config.yaml
head_dim: 64
d_mlp: 512
norm: "layernorm"
norm_eps: 1e-05
positions: "alibi"
qk_norm: false
init: "normal"
optimizer: "soap_variant"
warmup_steps: 200
steps: 4387
dataset: "wikipedia_en"
Each number is 50 + 10 x the weight over its row's rms, rounded and kept within 0 to 99. Layers, rows and columns count from 0. The size before them is the row's rms in percent of the matrix's.

# o: layer 2 attention output (transposed), 128x128, rms 0.0523, rows 78-90, columns 0-127
# v: layer 2 attention value, 128x128, rms 0.0473, rows 79-90, columns 0-127
o78 065:47 70 40 47 37 34 33 50 56 31 52 60 49 55 56 47 57 34 44 40 52 51 31 50 39 35 54 74 46 52 55 52 41 49 51 52 56 48 57 39 57 42 37 35 44 53 44 42 46 61 59 56 54 36 48 43 57 49 61 51 68 36 34 55 50 51 67 47 65 74 60 38 49 53 37 56 59 65 40 56 51 43 53 71 54 61 47 60 44 41 40 27 64 69 65 56 40 45 57 37 53 48 50 34 41 40 41 42 52 49 45 44 53 50 57 46 35 60 39 71 46 66 48 57 42 52 46 44
v79 073:49 62 45 55 66 37 36 65 43 59 38 30 40 41 45 56 42 65 55 50 35 29 52 58 74 57 48 48 61 43 40 54 47 48 66 63 46 50 70 48 37 45 48 50 48 41 62 45 50 56 35 67 49 40 42 47 69 61 49 59 23 58 55 50 50 51 60 58 46 40 49 60 62 34 48 36 61 45 40 52 48 62 50 59 46 58 43 51 44 49 45 63 53 41 29 47 48 52 39 58 52 58 51 63 44 58 61 36 48 39 50 63 66 43 69 36 42 63 55 62 46 24 54 43 47 52 57 50
o79 069:43 46 61 53 33 59 54 34 44 42 48 46 65 64 62 41 46 59 40 41 65 52 49 34 75 36 53 39 57 51 65 42 45 55 49 41 44 46 39 49 75 52 39 39 50 41 41 43 52 55 64 45 66 46 54 67 49 42 57 60 64 45 55 61 46 29 33 61 56 55 45 47 51 72 45 61 36 50 62 37 65 62 38 47 48 51 40 46 35 52 59 41 48 41 72 48 58 29 72 51 48 29 44 51 32 55 53 47 62 44 45 56 44 57 50 51 54 60 56 52 52 58 53 49 35 55 47 49
v80 064:47 52 44 67 61 38 51 52 51 68 39 48 42 48 48 57 59 48 49 55 52 35 59 79 50 44 48 58 46 40 48 68 48 60 47 35 66 42 63 54 41 50 43 58 55 56 48 75 38 53 33 40 48 38 33 53 55 48 42 38 46 56 51 31 60 69 53 39 46 51 65 61 71 50 64 60 29 60 58 34 51 42 57 51 53 50 46 69 36 39 44 69 47 53 47 44 27 46 37 54 40 63 52 60 61 39 47 57 42 35 52 46 64 42 53 64 50 56 54 41 58 51 46 40 62 45 53 51
o80 056:55 64 33 38 41 62 45 55 56 47 53 46 42 52 26 57 41 48 45 64 49 55 34 44 50 46 49 34 38 50 57 52 61 42 40 50 45 50 36 49 62 50 57 42 40 61 62 34 59 49 71 63 56 47 71 55 39 50 62 53 62 39 54 69 43 50 46 49 52 54 28 50 43 57 50 48 63 37 57 64 74 55 56 44 52 73 56 48 44 36 62 37 58 31 47 51 60 49 53 51 44 36 49 44 51 58 46 58 38 48 64 55 31 54 47 28 53 39 60 69 38 58 49 54 48 41 37 36
v81 060:50 61 51 39 47 50 43 59 48 45 40 60 64 60 53 47 55 41 32 42 58 39 58 48 55 66 45 46 74 49 45 52 38 29 40 46 37 53 47 44 45 56 30 72 61 63 57 36 46 62 48 47 54 46 34 48 64 42 31 65 51 54 61 57 63 33 48 50 53 42 41 29 41 49 43 40 57 36 45 43 41 45 55 51 43 70 42 34 53 34 55 49 45 67 34 45 68 58 56 54 41 55 50 57 47 66 51 44 56 47 41 61 30 48 35 62 52 61 55 65 40 57 64 46 54 46 49 64
o81 062:55 46 58 42 63 41 54 40 41 52 43 68 57 46 56 47 55 43 66 54 30 61 41 54 56 59 37 46 55 48 58 39 56 60 53 59 50 60 55 67 63 41 62 51 46 54 47 61 53 38 56 46 60 44 61 35 43 65 40 47 43 64 63 52 61 49 39 48 50 62 55 69 61 47 55 59 46 40 70 53 69 44 28 55 34 37 48 43 36 55 54 61 66 26 42 35 36 50 53 38 54 41 71 51 52 70 46 43 47 48 66 46 60 56 65 45 70 49 54 58 46 47 50 56 66 52 69 48
v82 073:61 58 47 45 65 47 34 62 55 51 34 44 42 59 65 38 55 46 42 38 53 58 35 29 46 49 45 40 44 58 58 48 56 50 32 30 46 48 47 41 22 34 39 51 54 33 53 52 42 59 68 62 40 53 42 39 49 26 51 42 60 55 33 47 67 50 48 53 49 49 49 42 60 56 56 40 43 34 71 45 53 48 47 55 53 39 58 60 45 52 47 41 59 32 37 66 36 52 54 75 57 47 59 53 46 51 55 56 38 47 48 47 51 50 43 51 48 40 50 31 36 62 31 41 51 58 63 46
o82 067:49 46 37 63 50 51 51 62 55 32 59 45 50 18 44 59 46 61 56 47 57 44 50 70 62 59 68 59 38 47 63 55 64 40 51 60 53 63 54 60 54 54 62 50 40 63 54 46 46 41 34 35 44 37 57 38 47 70 65 66 42 58 68 57 29 45 52 44 43 34 48 56 41 34 56 33 50 41 36 57 45 52 54 48 51 54 48 30 50 30 65 61 38 49 56 47 72 51 44 43 42 41 45 48 56 52 58 50 49 64 56 47 40 42 47 53 51 67 62 46 55 39 63 56 45 47 36 52
v83 065:45 31 50 39 40 45 41 66 62 68 40 56 43 48 36 57 52 50 55 55 35 54 36 56 47 50 53 46 55 46 37 48 44 57 51 55 44 46 51 48 46 58 39 58 41 51 51 51 45 69 68 56 62 40 32 40 73 60 36 45 62 54 33 46 66 45 56 55 43 37 50 45 50 59 36 42 75 23 53 57 26 38 44 49 51 58 63 50 39 62 51 54 52 40 45 55 38 55 39 53 44 46 46 47 54 41 60 52 48 64 40 44 45 49 56 65 37 50 63 63 78 59 34 45 37 42 47 56
o83 055:50 52 42 64 54 62 41 44 60 39 59 45 52 51 54 32 23 52 45 46 43 59 36 61 65 62 55 51 48 64 66 55 53 57 52 36 46 46 50 68 50 40 62 60 52 47 44 55 59 43 50 39 42 41 58 64 32 30 49 38 37 41 60 43 27 43 56 44 45 44 57 48 64 55 48 56 57 38 40 46 71 53 57 58 43 46 45 49 51 39 43 68 40 54 47 38 68 51 67 59 53 47 64 50 50 50 41 62 49 44 49 50 45 39 53 37 43 52 37 40 26 56 74 51 66 32 38 43
v84 060:46 61 59 48 55 53 49 52 63 56 48 27 57 49 36 62 53 43 38 55 49 41 47 71 53 57 40 44 34 42 47 43 60 43 50 40 48 60 38 37 36 35 41 61 51 57 55 48 64 54 32 70 39 62 50 68 55 49 39 56 42 71 56 31 52 45 48 43 44 62 49 57 39 43 59 58 62 53 45 50 52 53 58 39 43 56 42 39 61 36 52 49 67 47 48 46 75 72 31 55 45 66 66 64 57 33 58 61 56 57 55 65 38 48 46 55 39 56 35 44 55 46 36 56 55 51 59 39
o84 050:50 41 44 25 55 40 49 51 59 57 63 67 44 47 72 47 51 50 63 44 61 57 46 39 45 56 50 73 59 56 46 43 34 43 51 40 51 55 66 70 52 60 58 65 60 53 27 59 22 52 77 53 37 53 55 40 49 56 63 67 49 45 39 49 50 55 63 44 56 55 60 50 48 60 56 46 30 51 56 40 50 49 52 58 66 51 52 44 60 56 51 47 47 38 55 41 50 55 61 39 41 40 46 49 62 58 35 49 51 47 41 29 56 41 48 55 43 58 40 61 41 68 59 40 69 53 54 63
v85 069:38 49 33 59 34 45 64 44 52 41 46 68 48 54 47 38 42 26 31 53 41 43 57 47 59 66 52 59 56 43 45 43 28 50 42 57 44 51 35 48 53 40 56 45 56 47 40 45 64 31 54 41 52 47 53 56 36 57 47 47 61 58 58 57 45 56 55 52 38 69 49 51 56 42 45 67 35 47 59 38 59 58 49 38 40 56 55 52 50 58 30 67 52 45 70 33 58 50 48 59 42 50 45 67 35 64 35 51 37 48 45 49 55 73 37 30 50 51 42 48 37 66 39 57 37 51 59 62
o85 063:50 50 61 50 61 45 41 60 40 79 67 47 39 36 69 66 63 39 60 56 68 34 62 46 61 52 39 49 46 54 38 57 45 43 55 77 44 49 52 50 36 53 38 52 57 38 45 46 33 60 51 68 48 61 41 47 55 50 45 50 57 34 76 54 59 73 50 50 58 48 46 64 58 59 65 48 62 60 42 70 47 42 59 52 42 49 51 31 47 68 48 38 39 56 55 64 46 49 48 56 52 52 44 64 45 60 49 36 46 62 47 45 66 35 46 53 42 47 37 44 49 48 41 51 55 53 54 50
v86 069:44 43 45 52 45 72 44 46 49 67 48 62 48 61 53 49 59 47 35 71 63 60 35 37 55 49 43 55 60 42 66 44 59 51 30 42 62 61 59 51 38 48 55 56 58 36 42 59 58 52 48 60 39 61 35 37 41 63 32 47 34 55 65 36 60 68 55 37 38 47 43 38 51 44 45 55 45 48 44 60 60 54 58 52 58 51 28 51 42 51 48 44 43 55 48 35 45 51 42 69 45 50 59 63 48 42 45 54 34 46 60 38 39 41 53 45 48 45 54 24 55 46 46 58 47 30 74 53
o86 057:67 53 37 49 67 41 46 52 57 21 55 50 47 49 49 42 55 54 53 41 44 52 51 44 36 59 55 47 32 37 39 41 49 42 64 53 52 51 41 54 49 48 58 40 50 56 51 37 33 57 53 51 51 56 61 47 39 42 62 56 57 65 57 67 46 31 44 53 62 57 54 68 47 43 54 23 40 47 37 50 48 40 64 51 57 44 65 37 47 63 51 48 68 57 41 61 41 61 41 46 51 45 47 35 63 49 51 31 58 41 59 48 50 35 61 44 38 57 38 63 38 59 44 39 37 55 17 48
v87 070:46 42 51 46 59 66 42 54 44 68 50 51 47 45 60 51 45 49 55 48 60 60 67 48 51 48 57 31 52 50 62 44 36 52 44 45 61 50 59 45 50 46 53 57 76 47 56 39 54 38 43 54 42 58 44 62 48 36 57 58 53 27 63 48 36 57 26 72 49 59 57 42 31 49 51 67 49 63 69 35 45 54 41 34 68 59 58 57 52 48 45 49 44 56 36 53 27 74 38 43 52 63 51 41 51 49 44 47 65 46 44 57 60 63 31 48 45 42 51 50 56 43 47 50 30 47 65 64
o87 066:40 45 66 38 48 52 74 44 40 26 25 65 58 58 51 50 72 44 66 52 57 59 43 60 45 51 28 47 38 54 47 47 64 49 57 56 42 57 52 54 56 68 51 37 53 48 52 44 46 54 45 56 54 51 52 36 43 54 49 44 50 64 44 59 53 50 56 56 43 53 40 46 48 45 46 58 47 33 36 65 54 55 56 62 44 48 34 50 36 47 46 47 55 27 48 42 55 35 68 48 52 44 47 56 40 50 64 58 56 47 69 42 44 52 73 50 57 42 54 41 36 49 65 59 75 69 36 55
v88 074:58 58 38 38 41 53 56 57 44 44 45 44 48 50 45 49 32 59 54 55 41 32 46 52 54 68 47 50 24 41 55 58 55 44 61 50 40 47 44 53 33 43 41 49 43 48 74 32 54 66 37 40 36 34 63 50 55 43 41 60 35 40 52 50 44 40 50 57 56 55 51 61 39 57 53 40 61 36 41 63 69 49 43 41 55 50 72 60 43 65 31 51 44 59 34 54 56 69 37 40 49 62 37 58 51 37 41 34 37 57 53 38 40 42 42 60 45 49 59 65 43 53 45 59 70 51 55 55
o88 068:44 56 45 59 33 37 35 48 50 56 49 66 55 57 53 29 56 51 41 38 79 55 54 63 62 45 64 39 57 51 55 51 33 44 33 36 54 64 54 47 55 54 44 51 50 51 41 58 39 46 69 45 42 44 38 46 29 61 50 47 40 46 32 51 37 55 35 66 50 65 61 36 63 55 42 58 61 43 54 43 46 51 36 77 60 59 38 42 46 38 42 52 57 36 51 54 57 33 41 51 38 46 71 46 36 47 57 42 40 47 56 57 55 64 43 38 50 44 46 40 42 50 47 49 39 51 43 34
v89 059:55 56 35 54 49 67 53 45 37 40 81 40 49 37 61 35 60 48 52 54 51 37 48 38 59 55 70 39 39 52 69 55 54 51 63 64 43 29 41 70 48 55 58 43 42 54 38 71 46 44 53 41 45 51 56 57 63 58 50 58 53 63 46 43 44 49 44 47 58 48 50 60 40 49 65 59 56 63 57 64 56 44 34 41 54 50 54 73 60 60 53 59 41 59 39 56 59 54 47 47 61 46 56 38 46 56 33 59 70 54 56 52 60 49 46 41 60 42 43 73 65 58 63 52 52 51 47 69
o89 053:42 43 66 61 54 39 25 44 56 48 47 58 56 55 46 52 48 50 41 48 50 61 47 56 41 38 49 48 62 53 56 56 39 53 53 38 49 58 71 46 50 58 37 54 56 51 55 49 38 55 66 58 52 66 61 53 31 49 32 62 38 44 48 50 49 65 55 66 50 41 50 54 70 63 55 54 52 35 42 41 37 45 62 49 38 51 44 47 50 55 54 50 59 46 51 61 63 41 47 57 41 61 28 56 59 55 68 37 39 59 39 40 48 52 45 57 52 31 66 22 21 36 32 55 43 42 51 39
v90 076:56 48 67 40 47 37 43 35 63 36 48 45 38 55 54 41 56 42 39 42 58 44 44 45 46 47 54 51 39 61 60 51 75 31 60 25 37 43 44 62 44 52 57 40 31 57 39 70 44 36 59 49 49 55 64 54 23 66 47 37 46 51 47 50 70 47 49 52 48 55 47 53 56 66 47 57 35 49 36 56 59 51 59 41 46 44 53 49 43 38 50 35 57 41 49 50 46 53 52 53 49 55 32 51 44 29 47 53 49 44 44 61 50 49 43 38 40 44 49 22 29 62 57 61 40 43 42 51
o90 067:44 46 30 52 42 49 31 68 38 54 53 53 63 54 60 67 51 58 48 47 44 58 46 56 39 65 48 48 53 37 44 60 24 45 32 60 53 62 50 46 41 64 50 55 43 48 57 54 53 50 50 62 44 59 45 57 67 49 57 44 42 49 56 50 40 69 52 42 64 32 45 66 46 36 69 46 52 48 43 50 47 42 52 48 66 54 58 59 50 55 48 71 60 49 64 64 48 66 46 54 38 62 45 26 52 61 49 49 29 48 61 49 36 56 63 63 52 36 49 60 72 62 55 56 41 51 70 54